Part of a small language model's weights: 30.3M parameters.
Each number is 500 + 25 x the weight over its row's rms, rounded and kept within 0 to 999. Layers, rows and columns count from 0. Numbers have three digits each. The size before them is the row's rms in percent of the matrix's.

# down: layer 8 MLP down (transposed), 1536x384, rms 0.0489, rows 1343-1442, columns 0-63
# up: layer 8 MLP up, 1536x384, rms 0.0541, rows 1344-1443, columns 0-63
down1343 101:510495506512517453511459497499481506501482473505530512530512507519510512536469494466477466494499514536509495487510487493495508499510528512482544533542485525532517482497525487467471510523545528
up1344 102:489506494463514522496474517492497473503487496497485514496531492461487475457500460506476457505456537530509472495496458519499473504532468521500500473549528521483520476431461481499496492483499495
down1344 101:537493479502426516497522456537515452503435528530533528503524465506500476534519499506504478516448476489501520478540536442480487508478511506506485500497485465492514500523508463489484444496520512
up1345 099:501489472491456528527503520481490483524443493488491544502518474479515490528544520502456528470475498524460534478496522518517507499521479516483516522483466502490495496507510480519499470446482466
down1345 097:533561508511485466522490525476514533527542502471524480542491506485506502447472528475512485490542505497470534509429512489495492544473526505496498470535431518527514470473507470455489477546492473
up1346 104:474500478512498559522499456485469521546517513468555472474535507526510500496529511512521526486495445500462500486480487534473515500476514528476503460465539522484491524470476562518507547476528540
down1346 092:478482516523506539518471482478510548475517473519465501525524497494503472468493556466525507519472496479522497484527497473520480513452514469489511478484479460507496501479520509502472502474510498
up1347 098:505533496483491497425496509498449530486516533484513501518536455517478499484524474528497489521512496448472467488516522557514489480564473527548490505491497512446550485515485510467492455494499482
down1347 094:481492519501511516579481527502505498521586462485484529509507544486490536448497507496471540480505457478494491490503462492527528505480489495505534473476464514571504461474491478489538515482487494
up1348 099:477505496525448539460483512503463494510521548492471528505482464533514494486526514536509486498527496478484511493486506472506532474547502509513485565515510505522494500508488517535540536492481500
down1348 099:514461485517511489528552483483517540492442524534500442537500499468462475512476470474484522487480479476511540494492498506459517473506477506538461527529478494528519540489509467515489519485504499
up1349 099:514523495459512506547506520506523511503430501493487489526480522479465516545513535523466486498486531532533499491475489465505497513459491509508558535470504468502514497491507487486481480522539494
down1349 094:503500505488550507456459488515532523501504523510552496539528500520509515497512477485491480472559476505480472481565494478462470454496479525571471533486508469523503450513509424487501487503528506
up1350 092:477515475439471544499509483483522424482485526470497528460508478499473530514504501551489499492487540495499503499492513509446492484473504483542518508498545500477530482461472516487455525489548500
down1350 094:488500521537514514511507499508488515497436503497544451494579521489537493516494500481477483509539507445494478482490486535528516545489491483518419527476494525501476511477486452497475500473508502
up1351 107:503488494527506509500507509514523521458502490502558500473490499491479492525480508499503500502504493479480462554490545489475519487513470550552509548473525528506435477472494516537495506527502542
down1351 101:457509506501495503533509532512525533482507500445500504531547502509504478513513482486491511488478501542510523495601483486471517496486504513463460519536499479485484498565482437514484509447488482
up1352 108:499494522469523503502517493481498501475477511508504550501507497506497499469533512493482525553457467477505496487472489532499466524547497542522540543457476477497513490520484522516480494471526471
down1352 111:470528495520500483532485529492478469522495494492533524542502548508493483493484489517484483448504469552494507534561496515508488485488483524524453449477510461432527521458508510479501467542510471
up1353 102:495484497511500511524461481507501491507505486496502489469530492515510487511511517502516506533547495421565515525488491462499512509475505526486533538508528531524549507501525491543506504477523534
down1353 102:455482496477489519513534537502464519466575514527539501540492492534506479529479501550508519542474520510462484507520478486480511507528466537507501508487460478538506484467496472521456473486511484
up1354 098:492539499514486497482466502466485463511486530501528529527514449545495465451472470492489509510469496468493506501516527498482498506557519497534470534493508529470486502486525499470511504463541505
down1354 095:473495553496469495474483502494525492540498464527467503515489522505528530486537475496479530524514492467530479553502470504533516520499469448500509514535528520503540504474532487483490491501520453
up1355 096:456503510506495502501491488464484489523497526486521483477531511517490501467507516475559537505494523565483508593472472531455541493515550506533503481496511469498501492516529498502469526533507536
down1355 101:503525454478485494494503458506472469485491490465494535531467455472495502494475532495494483502477499452510507464487488519479455496485476495507476510519535485530483473498493458502536497451499473
up1356 096:462488465528476499485453503511502469483480528506518483494519470486503519548521496488536472530506511471529503509505485499510522517496526501529522530436550484512513498506493491509528527505504520
down1356 095:486508490486489487498520548508534502493405518468515563493517515450551493493511505519513478512487521531464517504446545495482498514503526543492507471553517513563479483502474506547549523516485537
up1357 100:471505485498505497522531532481520474486484570519493486490535476517492502516487519498500482530531527547528500474490548534446489474493495459474539522487491481551510492486530498519499549462517479
down1357 099:470480487543534507474469509511477491452474500506514532522512489445429473483496470457523504487512504499473534529490526524525525509498502491491520444502494521511492511539516467489465449535552514
up1358 100:457551516488479504514505538481465430498474481486524557489490511470488511529525490533516533531502481474462486530479485525482514476462494509511494491550545527489479472460474506478481516490546493
down1358 096:537475535531519511489480491512465514499485466487480542491537501489543493531466528488456484482538521508534456459452523462536511497516463506522488517514494516548508519530514538491509469501485475
up1359 100:438483492481473495493494503442458472524490480465516495513542494530471465486515502528481472520497478473487528492492462560462489523493472484488500531475546504489502539508480492486515477483516539
down1359 097:485514508484531514503490522467506483542526481535457487480515502495492503522512529472569521516482533475519480455503519503500512547484483482450525498504493479494512503500494487476501487498559495
up1360 100:476517470514498490531516527503511496521487506487512549523500513494471488524506490514498552527452519544480505499479516451503510500500514510482544543463496508494484462470523525483496460506516514
down1360 100:496532531464489499504488490523493505484478516513518520487478514500497520498503536512498488504486539517535488477547497518461506481489440518507494483467514513507513522495473499520533512489492518
up1361 102:511494508507534483550511514447495544522502517512512511503527497508514519478478524526470494495532536466478490497481496521481524483503497494536503471482518496459491479518457511451493511497549465
down1361 106:515486497498496508494473549514476510520442568509515509498441510476518473499438507512498488545505509492497486502429485473482516504496516489491472489466490488559496478496456528496519506513473480
up1362 098:528499507526464487486516475488552505513488507449475486489489445508487471498506510492519511495495564528456476480489516514447530519529550523437491511513502512524525492506500531503501525468509516
down1362 098:492512473438488494470484522519523489483446492512528468498495503454508447523489460481515497518530477552492486542457530525515529475480501522505520538483449489521505470547517502455498466467494471
up1363 098:480519506479467539502507521478481503486508522518468499491487495481488469477506461471513503461491491506504459521476522554481455473455487493545497515534523510525497493482567554469482490531490499
down1363 096:477486499517543479507469467445498477465456517473457487493482493477493535505523551576518563501481557482508514490516497495503526475511492503463500467478454507515547490483495468546518532462539520
up1364 099:488484535550524517495504496487558505531466536499494499482503531515513450502524504497466514535480529478516535534498514474456466500540480480476553552470513514470487503509520498523506526529511515
down1364 097:525556461522503477512490509519498501505501507487552523503487502476516563483497514472478419505483497489505486522524488528552517492494471487532508519528495510539493522519487507497458494482493550
up1365 104:511508508475510488471507481474506472484499568484466539476507487491515501453522545530535483496472496481509525454496527530455517474480501471426520494487512532481466478508441538459489529488496534
down1365 101:513480481507521514473521485503518476485493447487500473499513506513516526497504461494479508534505508506509473554533478489486441489509489498523503470514492486500478485520493503538477535498520522
up1366 102:501490461517434530528504444481491514482494508513492496511550503514534507518484529533497506499533479473512483490511505518483496513500504539513499519480527517501513505483498493482529466510515490
down1366 106:490504484457518466501490501537488474504442504495465508484476511537472492474510532497482499538475505490506483494490497489472498486489503475524514478517487493459478488476476511457469469502442546
up1367 097:457498491510489528497475431532525510537521471501533535483483513508544494497548523472503529478527499525492527548501513497484494494492493507501518531521467496496508499517501509516506478521515491
down1367 102:531515498523475510514518467486500451480425503543469481508536502499521530463511504504472512484499488473522510490466519474520521542544510468496485484486524482464469497523528505505472495508445479
up1368 103:479519458474513495511487543499497497507464522518530531492488479519451492517545495544490490517537520470500492467492508521519504477508527523518508531488519524467494500529467527485524500484522474
down1368 101:504453510541513492462510470503511497508456527483502481486494522510480527491526528464478508517499515504518503455472483514501557530527468510442467490490498494486517497496498480549547486480484512
up1369 099:493515459473472514496513485493514438535502477473496526531495523570502509490489493515512471512503495489472479489506506483488499478470536535482492552520479492483499475533505482488479523502513464
down1369 100:490480485519476519536498525501499503485474495531525444504500509452512534485488529471468458476502509526486495527491529490495487465509482495497528444520578525483502502482499480499525484568475504
up1370 096:485517513543488509520466579486528490498513510505505539511471475520511489555509508497507515477481523443505551475489485530474488493516514502514508544524560531514514506497552526473508495465503514
down1370 098:476476502527516499501481546514555513501513495495508469459494531523473516510536510473492475550473521485540517550507458528465464499473494495534540524518495475467492487505500500490496481512507516
up1371 093:507510488475483494500540536472517513524468502481479498483528494519494469530514529510507535544519556492521539516515474502487549488497544487490501486486487469534509497495532489496466470490490529
down1371 093:521487507494511533515473450493518486500530482469483474535449485469531494484511479466479485476457478511507454485486511512520466475480477485518489465567516530484516470528487473491497526510494471
up1372 097:475526482506502474555471446480475464484473519511503487502517502538514491488516488478525505497505561489516515521486542483497470494465501495502525471459522493493493512480518480558536500497517471
down1372 102:466515483490500504476536545493503529485410487491517526477537529519511479475514490467480505468492474501466525486461450521533536501501511523544470503506514481503487505506494462503509441527490471
up1373 096:491506480480487482456521510443462549527524475522454520514535473497490495468527505494503527538544545493514526460489472507494485484516540492510536503440470530524510496503521492532466528503499505
down1373 097:455513456492437501484477510513540473486476479512568477463465536491535525524494500469503506484483473520553482533426485467460506470478492486533489541560548498504495518500515500516539537477456530
up1374 101:497516471513493548516533450502499515503486484475496520470534483554499504489496502488507482509455496518458480510498524477512498442502511466444525540462523533513467501488551499528516554467500534
down1374 104:512476517499529498540495515493475483448410479485490511463482544466492524497505538481527474443459501442562516489504501492519517534480522484509548543529549550475529502515502449494487487496521545
up1375 099:478444500511484490503485527491524490554531501468515496461523501519482503479538552473494581503466518489509503509499543486476468463517517510444526481509518509476491479490461513522495481528539500
down1375 098:485588522487527483496516487522454473515517516487453451481479545451502500530495484511490450508473492513493508502483485510453460487485454482531500487504516506503522496479542482514539467509513484
up1376 095:533467469502503543475544497532526472525514520447481499527492493511459499545502528535493492507527508485490555481499490492467515503503513495500546499495490514471490510456498488527505506445537464
down1376 095:480478456489508510533532516500529488480423519505503506510502496496499485505493437461474496498459479482514526471451519473518504523519500487526514492517483486532489496470520469479522554544471499
up1377 103:448523504525516514489532532496482458502456482484497488506523491500472480444515502495537495485462505537542514496489488559484483506514486510474486527467519511487466465510503501459505467528486491
down1377 102:534439486494526533529452497492503537501533484532501501476499516521440543476528495502518472517519517431498501495469508485548554497500512533500470517515506512492472525549510498508495501498510568
up1378 102:469537498506513507489475519490495437486501494466489521478524480516501530488490492499506505487495515502498488491509507546505488457517481511526464483528533523527481485498452512496455513522492488
down1378 105:485480477501485533448497460507476505501483496475496437494463526518518518455522449520488505493511480490527496536455520446509515515534474482470516474534509495528501509477546467505530499460463541
up1379 109:514490497462478531468530465502459503502483494490477518503527466506486504490460508524527489501508490509526539493478493512553502490466461485498481522504534487492480511459483531452468495486462495
down1379 112:520506453458515467470498519526482519513492479474472487492498504513482478486498517506536540532454504484506550535474525505484499481488491510464487513512476481491491513500508499461495504493465557
up1380 101:494513520485482531503470475517477475530509497512526534534474504491518527490464539504505501515508520501518529530498524515457453505512497519503486508531484541512531490503481512514489528486531489
down1380 097:491520525540487478517509511502462515460522467543496509485529501516471482509507512515443490514505465496519508501498527496516501499478508465487520533525484510512483483532497514514502472538484499
up1381 112:506516492500449510569513538489531516487491464435481504513499493520512467518504485528505514526495530511494497461492484502523471494472513506507499525526472523478549446476530524518485509503517478
down1381 122:499538506489493473533490482509533518527427505547487470489476543521522529516498525505505473540483498500485524455609497471483531473446516493507537536518515502462518501464556461511486486491514494
up1382 104:501450494490516479541508515482516506480508531526502505530519470558463495516498570491494510521485472512503496484467503529491487515505514533464523504491435515495452490485508519497491499516498492
down1382 098:492538508495471483515520512532503489510569541497466506528464521448510528520512460556509587518480526532509483565515540450484525477490448509510478464474468522522490472477486550544505501510518517
up1383 098:412537513497485533503544550466501493505498529476538512482504453552513521490510477510484490479474509527450491483500507520484497506501540506508496513520500469519471501485522486535523518516513543
down1383 099:507464537484483503448472464514485503492459508469508496440503524505512497485492505479502505502475512528477513497520498485487470503499496493534491513470519477473508487513536510513497513512458491
up1384 098:469535487478459508545502518480493494523482526490551492458486552542517518527463513524510474502483507521483466487496489504509548455478520470518552487465549505475449484488494504531486586537549446
down1384 093:478481504495515458470561493489477476493518552519492510495570459497517467500480486520434479514518483496463513471552472497517499516488505497531466498519447470478544496526515502479518486508495518
up1385 099:508499522511477569473477476497515502510501473472517517473494504452494473469542529509470543518520482494463513536475482524509535486483527512473485527507537534512504457485523511532503477520494552
down1385 100:500522513476491520505467501459465500512470504497494493574502527497518511491475485496517532556490529448533562501534495470484523484488471498466487496482444504524518512521528528505524466506522461
up1386 092:499480523517470532543471466524489507458505460470533494525507511509494511512508541482486481436507494526484563515491504524492507494486517532479506543541496488449486511501533507542522467499506496
down1386 091:535515494489525540491533508437479520506435526519486488502489492490536493454488482523489512525533536519512492521506508496499541475514536473535532441447490471483474494488477495459485503502506520
up1387 103:499463522501466493501495473481472503516498487515512493495525515523490487481536477499504476472503510511466491482491509522538522485485519506506536515482552528505520507492521484502467520501494493
down1387 104:476483472475493506476470489484501536486477507531466504481534477481482485542474552504491483506532500495513507503540459502477458528503496486478489509523520527488500504543543480531498519509510497
up1388 096:497523477506470529456513515469510553487492524451492533467527491467526500439509518526485493480539542513514506528503493527500541513507487511516537509500517506490510497510506489472511551451497519
down1388 089:515537495509458456483475494506521518571423477512495509487420508519501489535536482528509527483499488517537512471478478509493482502535477527514483453512530482515509515507507499511526515497517514
up1389 098:484507522499494517516507491523463526521461481467487506494486470519523510558510505521486505437548518494488513480492505474513536518512491527488505513524542473528530506516532502485463494499503516
down1389 101:484495477472474482522515484498532499508460455516463498503473522496518476479479515516515492475507513514488501503522528490498476493448433530465476495454487489488534466448518511539495509502515478
up1390 108:475503525509457501476465527493508532529489517501527487513517458554506451503478511553536460492570516479497491510482522503485524504480482498504460544509493538524485464482480509479516518451472527
down1390 105:497542411485471533494537465486446510505491508489513508525521507483507467505487509481481512527531545473455491489538488472524523510509532497509493475523480500525486551504529500503539534483504516
up1391 096:477520487521514540488537474474460520530517487489507522515477459456498470487492456475520513494508465465532490515485476565473543511457486517491525491463473514493511523522516544489506487473529487
down1391 099:521471491517530489521494515524496491492455509492444496500497544596504514528475516505503489492474448487496479506429471512517533504497482506519468507488491473521490516517514486493511506515525528
up1392 098:515494473470504518474474510441492485528486475513504452476489514483537489557530517492493511541455523503444512526492494487495486489509505532520523466480472508466525516480510528549545488496477504
down1392 096:531526501464481438498493476459461482469453511463485513503487481546491470497483528484473449503504525483507519508423489522473460496478506519497476507453508482583455459487498526527479556511487534
up1393 101:490520458461472511489522510468458460575522471510482500504515504515509493519529531482488549493508462495505552520494567506424483532528523508496552472485511488514487502473487483469481479465488502
down1393 102:474488495501500515524512534513540501510473488517521498497490484460523491522500489509474466512507502492487536470410556480496495504452511485501496487515457563524478499529553477514573550450539522
up1394 098:488462552481515486486551477517555464511472490446492487517510521529487519528532497484436487541496546479489462478479498488464454513543510468509525483461489483505513478489536490504469486482508498
down1394 100:517514512513537523493450517470476522473485495507528465484511479463532494480505497498508521445470480521518508469486518511488535548427548472532500460513492528518501509517508486498480533527489470
up1395 103:485492491535492492464512501478465465483476516503485504550519481513507482496499499480485483497466550470495514469503460489505472502575506481531525552483514504501521472494523483479495511484511488
down1395 098:512490482489470491471502472509504537497471466519469523488481549465492480525487514492506525504495479541461510538483504536493504496477486518527496477490439501534473492543499501482454498505506457
up1396 101:449481487482505511519511522497461470512513520483429522539507516519512540550486484430499490495487479478514482499505478568497486483487514512444504497461530520495479506511492552481502453511471491
down1396 103:503475494491533494526519516528531487504501509477473505522543498484516530478475510480491502523503482524547510493523502470441500487519498484527488543519480511529567512496500457483518488476505539
up1397 105:461490502498461496536513518477504528515515480469505526506522508507500466479519513539496502550511516544472481512497464502495452487551510484511487494475511502512494491471538554490496490542595501
down1397 097:499500493531494489485439533541475468510460492502500464462540493484518495499504452489554515496472497505474465496557521433521513503497497509548485533477527488494464496477481525511515460495498484
up1398 102:465536503501506556511529513521485505498510482454459498515510483515474514465551507548473528493464487522516461526486468561522470476513512509537467520500507498515519497529516475506476469494518498
down1398 107:460471469544526512489532498472484512509384528511507512535480462529534523466517464491459487508483452505498508500522520515512504491484522507437510523538491476500486508501487496528499547462475486
up1399 102:482466514452479502523556518495500459498493457507483539502489496527450473525544496506509487522516525475496512510469511502484460488542526503523526559481510482508512493502549540503500516495520512
down1399 100:488498468534485528505512486500510491461515552476477493452476487492535500522523516531492518494517513482547501495507495485481524509509495462469428497512463462518505526499513504458505451521521518
up1400 098:491483497520473538499494483498491493484472539510498516504470533498520444496505483494517497437491527480507494504494520484494540496498477537512482544475516489509507516484494513575501488491511484
down1400 101:496495528499454490539512531540522486461429483515516512537469472530494536568507504531491496497514509501526518496477491513543470487466470476511512489466518495518529477457486483507523498517511464
up1401 106:533489462549458521475524494527518515522482496471489493545512462511531514529494505490466507463514504503495509466484512519481514518502489503497510529460511495503531495493495516476527536442474471
down1401 110:493512466504506493476540506520516504534473524493545488494454495502504503543506486444541486484506500518462530525486483538484516513493466501468520518474477489523526506477494492442485523468486515
up1402 099:507488493553435503540530502491544469512522523476479508519538487484510520528493549499444556465515468509488466476456494502443502509550523509512472501462512485490491450457476566552526458520488506
down1402 093:473510478489506466504457493511524504483590518494510551536481515539472462474478514519508510517521513502495540549482460483529464494469514508464498543568445515477547525538493448497483503494542480
up1403 107:471492522508511519507484536501509505493514501502469498469531468508510513499489489527470476489495509499462488505496479523504490448468494501470484514528538540484494486473533525525491476487520501
down1403 109:529454482501525569522489479471509502463523564462484527504525467484478473501502522476486468504513511487486481512528500503488531525490482515492507509517491493507478537470478528488538451503435493
up1404 107:485516505546482510481474520501487530515476471464525498540483517527502489492529514425499562514476511520448499519485510499502549470547485556486538486442523530518500508453499495482487510534499485
down1404 110:499500487479488498564494484521421530499446491489538458470497565473463491521506503489498487476502501487489513490501506500474503478472520506488535465468505525483540533563509482478526493539480502
up1405 101:502508488524502500500501519497512480471498502511454485494498485483491490495500469540523504484465488527485496491484512484523478487529535527521460536447533536461503472473507526535491478518526537
down1405 099:507513476465481507485462503473471468481519528466538550494460517508494475458485491538517457460537519517530492486473516470506485548497468520499519511533492553558504557519506482460505513532529493
up1406 097:467470514477519494510509440444519464515537500490497535486513509487485502479501531506512487498533523445495441483484510475482503521521486536507507535496482514486510472454454495479457527503475477
down1406 093:499480497469503483486471519491501513499494561525465498509493519496526521503459474499469542474535472530512487462547520493533443491505486481492508485475505537508488489532496490501560463527466531
up1407 102:504507518482502516513474525498445501474507507512536549521528474485448510492509518532479519510481534532526480456495565468526509520509519528476555534493527530486516506514488525493552513482479455
down1407 100:448499506499498498465508498510560491549491491545472534472464496529493489493511512488484514488502505487481493476480478531440467492484534435527503496520527456499520456510507525529493511516513503
up1408 103:482482491497451481496502489517447473491490491494449479520482497482484489519494469505516455500526537507527490485490496462508509480510517511544546511508505513484477497508496518505519507505516495
down1408 106:514502451554519473513531510478507505471429521513483507521532514470519468491493537526466503524509519469449507491465515516512486537542495520532494505468498509507497523499517531526499503481510522
up1409 094:476527518506508583528487476513494480483497492493563526429488438495512552463533468468502526540496524486518496513472472495475525494524483483493529507507514519487533491526492505531481522529565511
down1409 089:504504545488478427486540480496487528469463461523492480476507516530492530512518483480495511512488434491531520487469464479519492501510516494529457518484487502509491497478525423523513505490488507
up1410 098:485487510443525509508490513518534493529496510504529470551495499469478485546487469548528544477429543542489527512480511460521488496513500485509517514491536531507507500457516479540452493510482520
down1410 093:517470479477465490473521442468431503517554503500498508437488554508515491458439535480498458534528514540511522501564505492460508490469504489469514502513503463542467502504518489467501524485496499
up1411 101:456528527481453504461500557513501465469490498485522524546525519530473493499476553462454532516466492496577513514472520537511482500520516512491499528453514550507450478549484546523499538511501485
down1411 102:539490497511531489471507478526518542517477465494559481503535486484487521516492499516522485485517499514489466512480492509503516478492509553487500496509441472469506496485486481523494502498509521
up1412 108:511527517447485450522522494509487485473495534522489504468509501538513530499508501531491496533490486509538528498467515501492489449528491498490500541492534495494504563436491527503494480507489496
down1412 100:501528482517512501459493520550508459510540494516528511528483502474477495485505491524515517508496464495485482533564484478513518523536518471495523516526532501493500573487483507495461518494447493
up1413 097:483499482502474521523459515480532495491514515517472466490487516525522489480512510486495537501537444469489501515493511526505512475510522542502479501497501519496556469470533499504514500454522470
down1413 097:495523498504533564484498514528515471496503511487523482513528501495483480541493491475526476498500542498523499530410512520506517477469479520481494477491527460482541468506485517491541473521494482
up1414 100:447522520488488508493499460450547472503502513457485515523537537450449475514504510499499510516501497476542494500490467492439524449498514516509510550495481517469511490491562535486516501514521481
down1414 097:464483525498513497523509516507505534520470523485503534485528477528502548518457501527484488499511538472502468500550485504492483495474486561480522460533514505501488510500462531445461459477505512
up1415 099:463480533546523542532506482511562484480511474465539545531486489495465514504487475460503506464494478532509477491476480503505471479477474483475506519510507467511474467513513511503514511496500477
down1415 090:534451498490491481515514525470472475534624513489502448489524508500524485490517497499477526505472511502469508515594517499518535512464522538486535493497516515521512520459466509495495498462495481
up1416 103:487492518481506570507491533476473525481508507477541520493526486474492466490548517538495523512504536474517533506446487509510514520478559505494528526508508518475515495459494536508448484479521500
down1416 097:499468510517436466507497513515471528503561471495515503454502544490506533513463502507494473551503507528516545521457539479512504475552502487496513552498511528475487535514507543542504480513516442
up1417 095:497539469481488524512489516489491533471479520511503486493526484531514472466519478474540516441513540488486498480489512517495483502521505473511511489474473526502480524470520505480470497435476521
down1417 087:531508535479530496506467486510473516544479487467498464550538520500451490491491493519503512498495485463477493492495467525523482529491507485475528460514487488505509518484552486503455520552490441
up1418 100:516540509504497485511501513496499479491507469486511522548506506525473476491513488499496513525523513492543517517487495508458494438502456538485549484474535493485498467481507513507486505507538558
down1418 101:493516500521513517515495495558435519494437488497489523487487559492520470467482524475456526474527487503515493481487476498495524523499498489498493559478497457463470449503490490479517524523491478
up1419 097:472514466442489544495526485529506477487462495488504554490492488544498493523525527502544512500486523504527503480505458523481509491506531512515510494532491478499527492509514495495497499509531462
down1419 101:530517492524521484494456492435468485459473486534523446519531485447495505487473526555512504522497505495516488522491513507463506485505480542545448498454505481498504500487527510489489533517514531
up1420 102:506513493499464506490487433513495469575514487504472533554487497523516464500492500495501500483494478469486510517515508515492438461492471523473466503502501501474497514493501511506522498481559470
down1420 102:452459491531465491507500494488473491466514508466506488486529496527494514517512521523527496566488550548511489520431506505515521545508515474459509515482508502488510499478487520526486492487528495
up1421 100:493484567520455472526459527513491479490490472512470513501505530563476500507536542457545449512481496500514485486506538493467489481488519501507548475466496503516493498511490494481485514462537467
down1421 100:494507500491481511511524501506500532489475478484540511510538492479563500497479436518498485495532489510517496486485506526553498499514493490527494529473516547487470507455533507515446524489478487
up1422 099:470486511474528509495493523482520512504473478454534532479512492494463550492487533501527558477487502494488474497513518509443520494489513504454515504470517502485469535528463507459506488530505479
down1422 100:504490559494475529556516508524514501482424495494469518516444518541496482476515489488472503514519525515485487536529476460539499525492516524520524475485550495491536528486519501513528482535466499
up1423 104:503501470508463489481513465492458493492446493503518487459482505505485446506505466516530525564467522518444546504497504491483463492508535519533493459467508503478538457487528485512537479465509479
down1423 103:457508564500521516513485501525537517496507498504523513552521506499507512492500506492505531530538530468488505501473487530524555445521511509483465515472505503527444510507471508526523508459493458
up1424 097:490496440461504524507543492499495465518509523451451515471447458504501506544504500493504467502496551511526505526488521489499473471553490469499517526456469525456477464498473525505521490485508502
down1424 098:499542484525498505487497489503503521536435501495482459532532513481521471492532482530477499457519499542488485502457471543522531481477460480489496477503539483479503529507490531474463516536477514
up1425 102:511503490467491505526506547480512466475504482465505479493468460537470502535506512534488512522518490488489493516497490514496523488563483507511505504504498509465486468468493504496492515463539489
down1425 100:494530530479513482513511471539490511522490484501496507505524530497463482561546479535466520493488470533514469506508541495496490537456495500470474514494505479496478528489472516480496536504493520
up1426 108:488489517519484500474531534463466496555461523471552527471529514512504504516484477443525514530452508475486487508479491476510447451483532526518497520475476486447488467507455528495481498486495526
down1426 108:481508487498491515448500472468505508480507491522507527511498487499492455473495490497526516523532459538516508501514496503477452534467547540530503455502455508476504517442495540516457460484516512
up1427 104:482534501461459529496503472506575526515470501510519516501524469498517517468526469502498503520505531465503538496468547440515506451503488508510477512473516526511514488485520531517477516493501512
down1427 102:487501515549484529503494543492495510507491509511498530549486512470482466492518541485501496520481508507474487519538499531547470532483508495511546505495480461533513519449473479514481515469535489
up1428 102:511513496479474513565487511485456494519509516479490512505465522500498510485503553525494492512547490504481535457490520488526494522539466546491508467476543493510467480497478508525466470472501497
down1428 097:488473535466498518477450506517526511495590484540507526496504516474483492512547509512491474481484472471533500507527526495515483497445497508479509500496485496476514479545494530517511487497519502
up1429 105:490482461500526530439500501473494481500493519481524500514498495487490486503490506527514489503536507467504476467508503501474492518512506519497480516511542529503511515473500496500531546487544452
down1429 106:549485504498493522529547471525520511468460532524490512484497476484533491483491432458561509485489460494510482527463508501535512483541491494528538541498457498539517541511504510472521501483523512
up1430 096:469554474454512524483490477481428510503454484487472518513467503476481478505522541491496483489490510496522533508515465563508553475506475513483484500471523489494485506520566498513512475444514516
down1430 098:551475516504538486523489494520472461518435510548526471486497476474533487516488452470497460515514493493512473500468524474499439525495522506514466561506531487481525496507481490451492532506505500
up1431 111:511498509504485524479506503469497511507447533511484546505503501488492539516527533508449519518522483496460474515487505544514439491453458521474472510493522477531516513478478556509457493479465493
down1431 106:540483473534469499458521524458460488528509501501515492553508495524497487518483491495464517514541500547543512472475535496509485569531492460520498460454546485479489509460468519511526498507492514
up1432 102:472493482505513472491505475522446486506512544477499509481553463507508470451488495474530470454489521513513521514491503506463532479495465511513507507483515521471464473518497538466477541483521511
down1432 102:516522492474480514516506547494541493548479517465481544487481505486489493498511564515496502483506484527529491459437541503471483521500510467508487471466499503541529489459494490488513494502528537
up1433 102:491569506519479525523503576468464517526485476474512529511507462478468489463505465491521482508535476477449536511482517477510468539513495551472526511477505491481511518479500481519495505524475513
down1433 102:510476532559499509498503527499510475453432505504478458516569565503530520527486503457447464521522480473531503518511457490496522450502508498533532514522516488497494476488474426473484484489482505
up1434 101:525537487522492520483476506461542494526494504498554555478534529516539490454506504503511487471453490460496485531461503498485513497505537516482503504513511497483485508513515518488497533442475491
down1434 098:470490569514532525430551470466508487513564525490486477500511546473500485496535510471472496510518486537490471489534507479522500522521482522499512497482510493533496478512501485479523485512520515
up1435 089:506527489486499528517518552523479530506492476501504534498447476513471431520500537546493540490485495491455470493532533516508507484502503517525527529463507529440468480467504494539493516502527478
down1435 096:501520532502553493501524472509517491491439489496534477506503500536491509530496531462481515501490498524544497543432522491493475512475472461482509510513506506489530506513483513448488528528493476
up1436 087:494510474495492492497571497482524497485506499516508549527463501529527508517497489521504546476527503521462542500525481531485496491532480467505508516499535508447469486520526514538449521488496473
down1436 092:531462545503536498477475487463474512539481512437504511518521485489515425512520548510497448509489488519512476501410492490520490456465514521511520479511508470509484469537493530465583473520543455
up1437 105:511536522490524480497516549500509497504512504497481554481531465483483472480537501505527491522525542487555542511495489472475516522512517513484511515503494498511512510501505499483488528504528537
down1437 108:486520485546484498528538511520463475508432488508508502462483538512481518514510476522472520482480453458487510509454472502466498532464516521505509484513507477474505509489499510545493473503468487
up1438 100:461509525487531464565515463504520460522472487514483532491476461552503519508465520456472498470461508493506498495472523527519483506492497518514505491473515523513456489491531506547430501520436527
down1438 099:538451498461490503487498494594519509466480517492483508543528522525484511491512473510521548505450471480513497552438499437462461466533533464436486508527527452500446500504496487483473463479451454
up1439 110:520514491511479520568504518476514517522482478456533502483508503527506482529468509528492511529507535499520507496486485486503470431462498539468547479516540507506529485517509491564503517496543506
down1439 110:513504485488473500505509539530491543510424510573474512522467529472513531519494499504496481525530508500486536463619487521498498484471492477504548516525519467465534536529503416485428500476496484
up1440 097:483512495489468512505476525511534471471484515493454490512494499544512519458533544471468495454502500519464503466484501485505461529543479514463507480507474491514472465480568492465492491514431511
down1440 095:525505473486505479511496498493486516560418511511507497518505474540501496505512524481505535471503499509473510525531552506482485473488509534488534547532499472488483516492536477531505560471480492
up1441 090:460524421477474502501477534477501490504532509479518485518513489531483485448509499508509511482489499475482497511511485555453491494529510537522512505461523502503463466490525465595451491492519478
down1441 100:515541550502507506490464493498549475521445495521506531483463522446495500506517501502437513533546530516508484510435478471533489489510496435544512462517491515509532487523481540485516492501494510
up1442 100:507544534488488508505509501480514513481502538495541448453498507511489517498510510499510475518495553487512526474496474488514553508518461487432541546460521503483485498531473482456455514500520554
down1442 105:516500513512556505493498460553516526462436521500522492512500527481506496517456509549498503552482452477480503500464488545525520469504498470488474528501460490500511498495483528492534458546506502
up1443 110:501556476522468486488496506528438526519526480490499479474556469481448503522481539519495540526546529484474484484470479564523500462521521526520522473505500534494509509475479549488462541495496503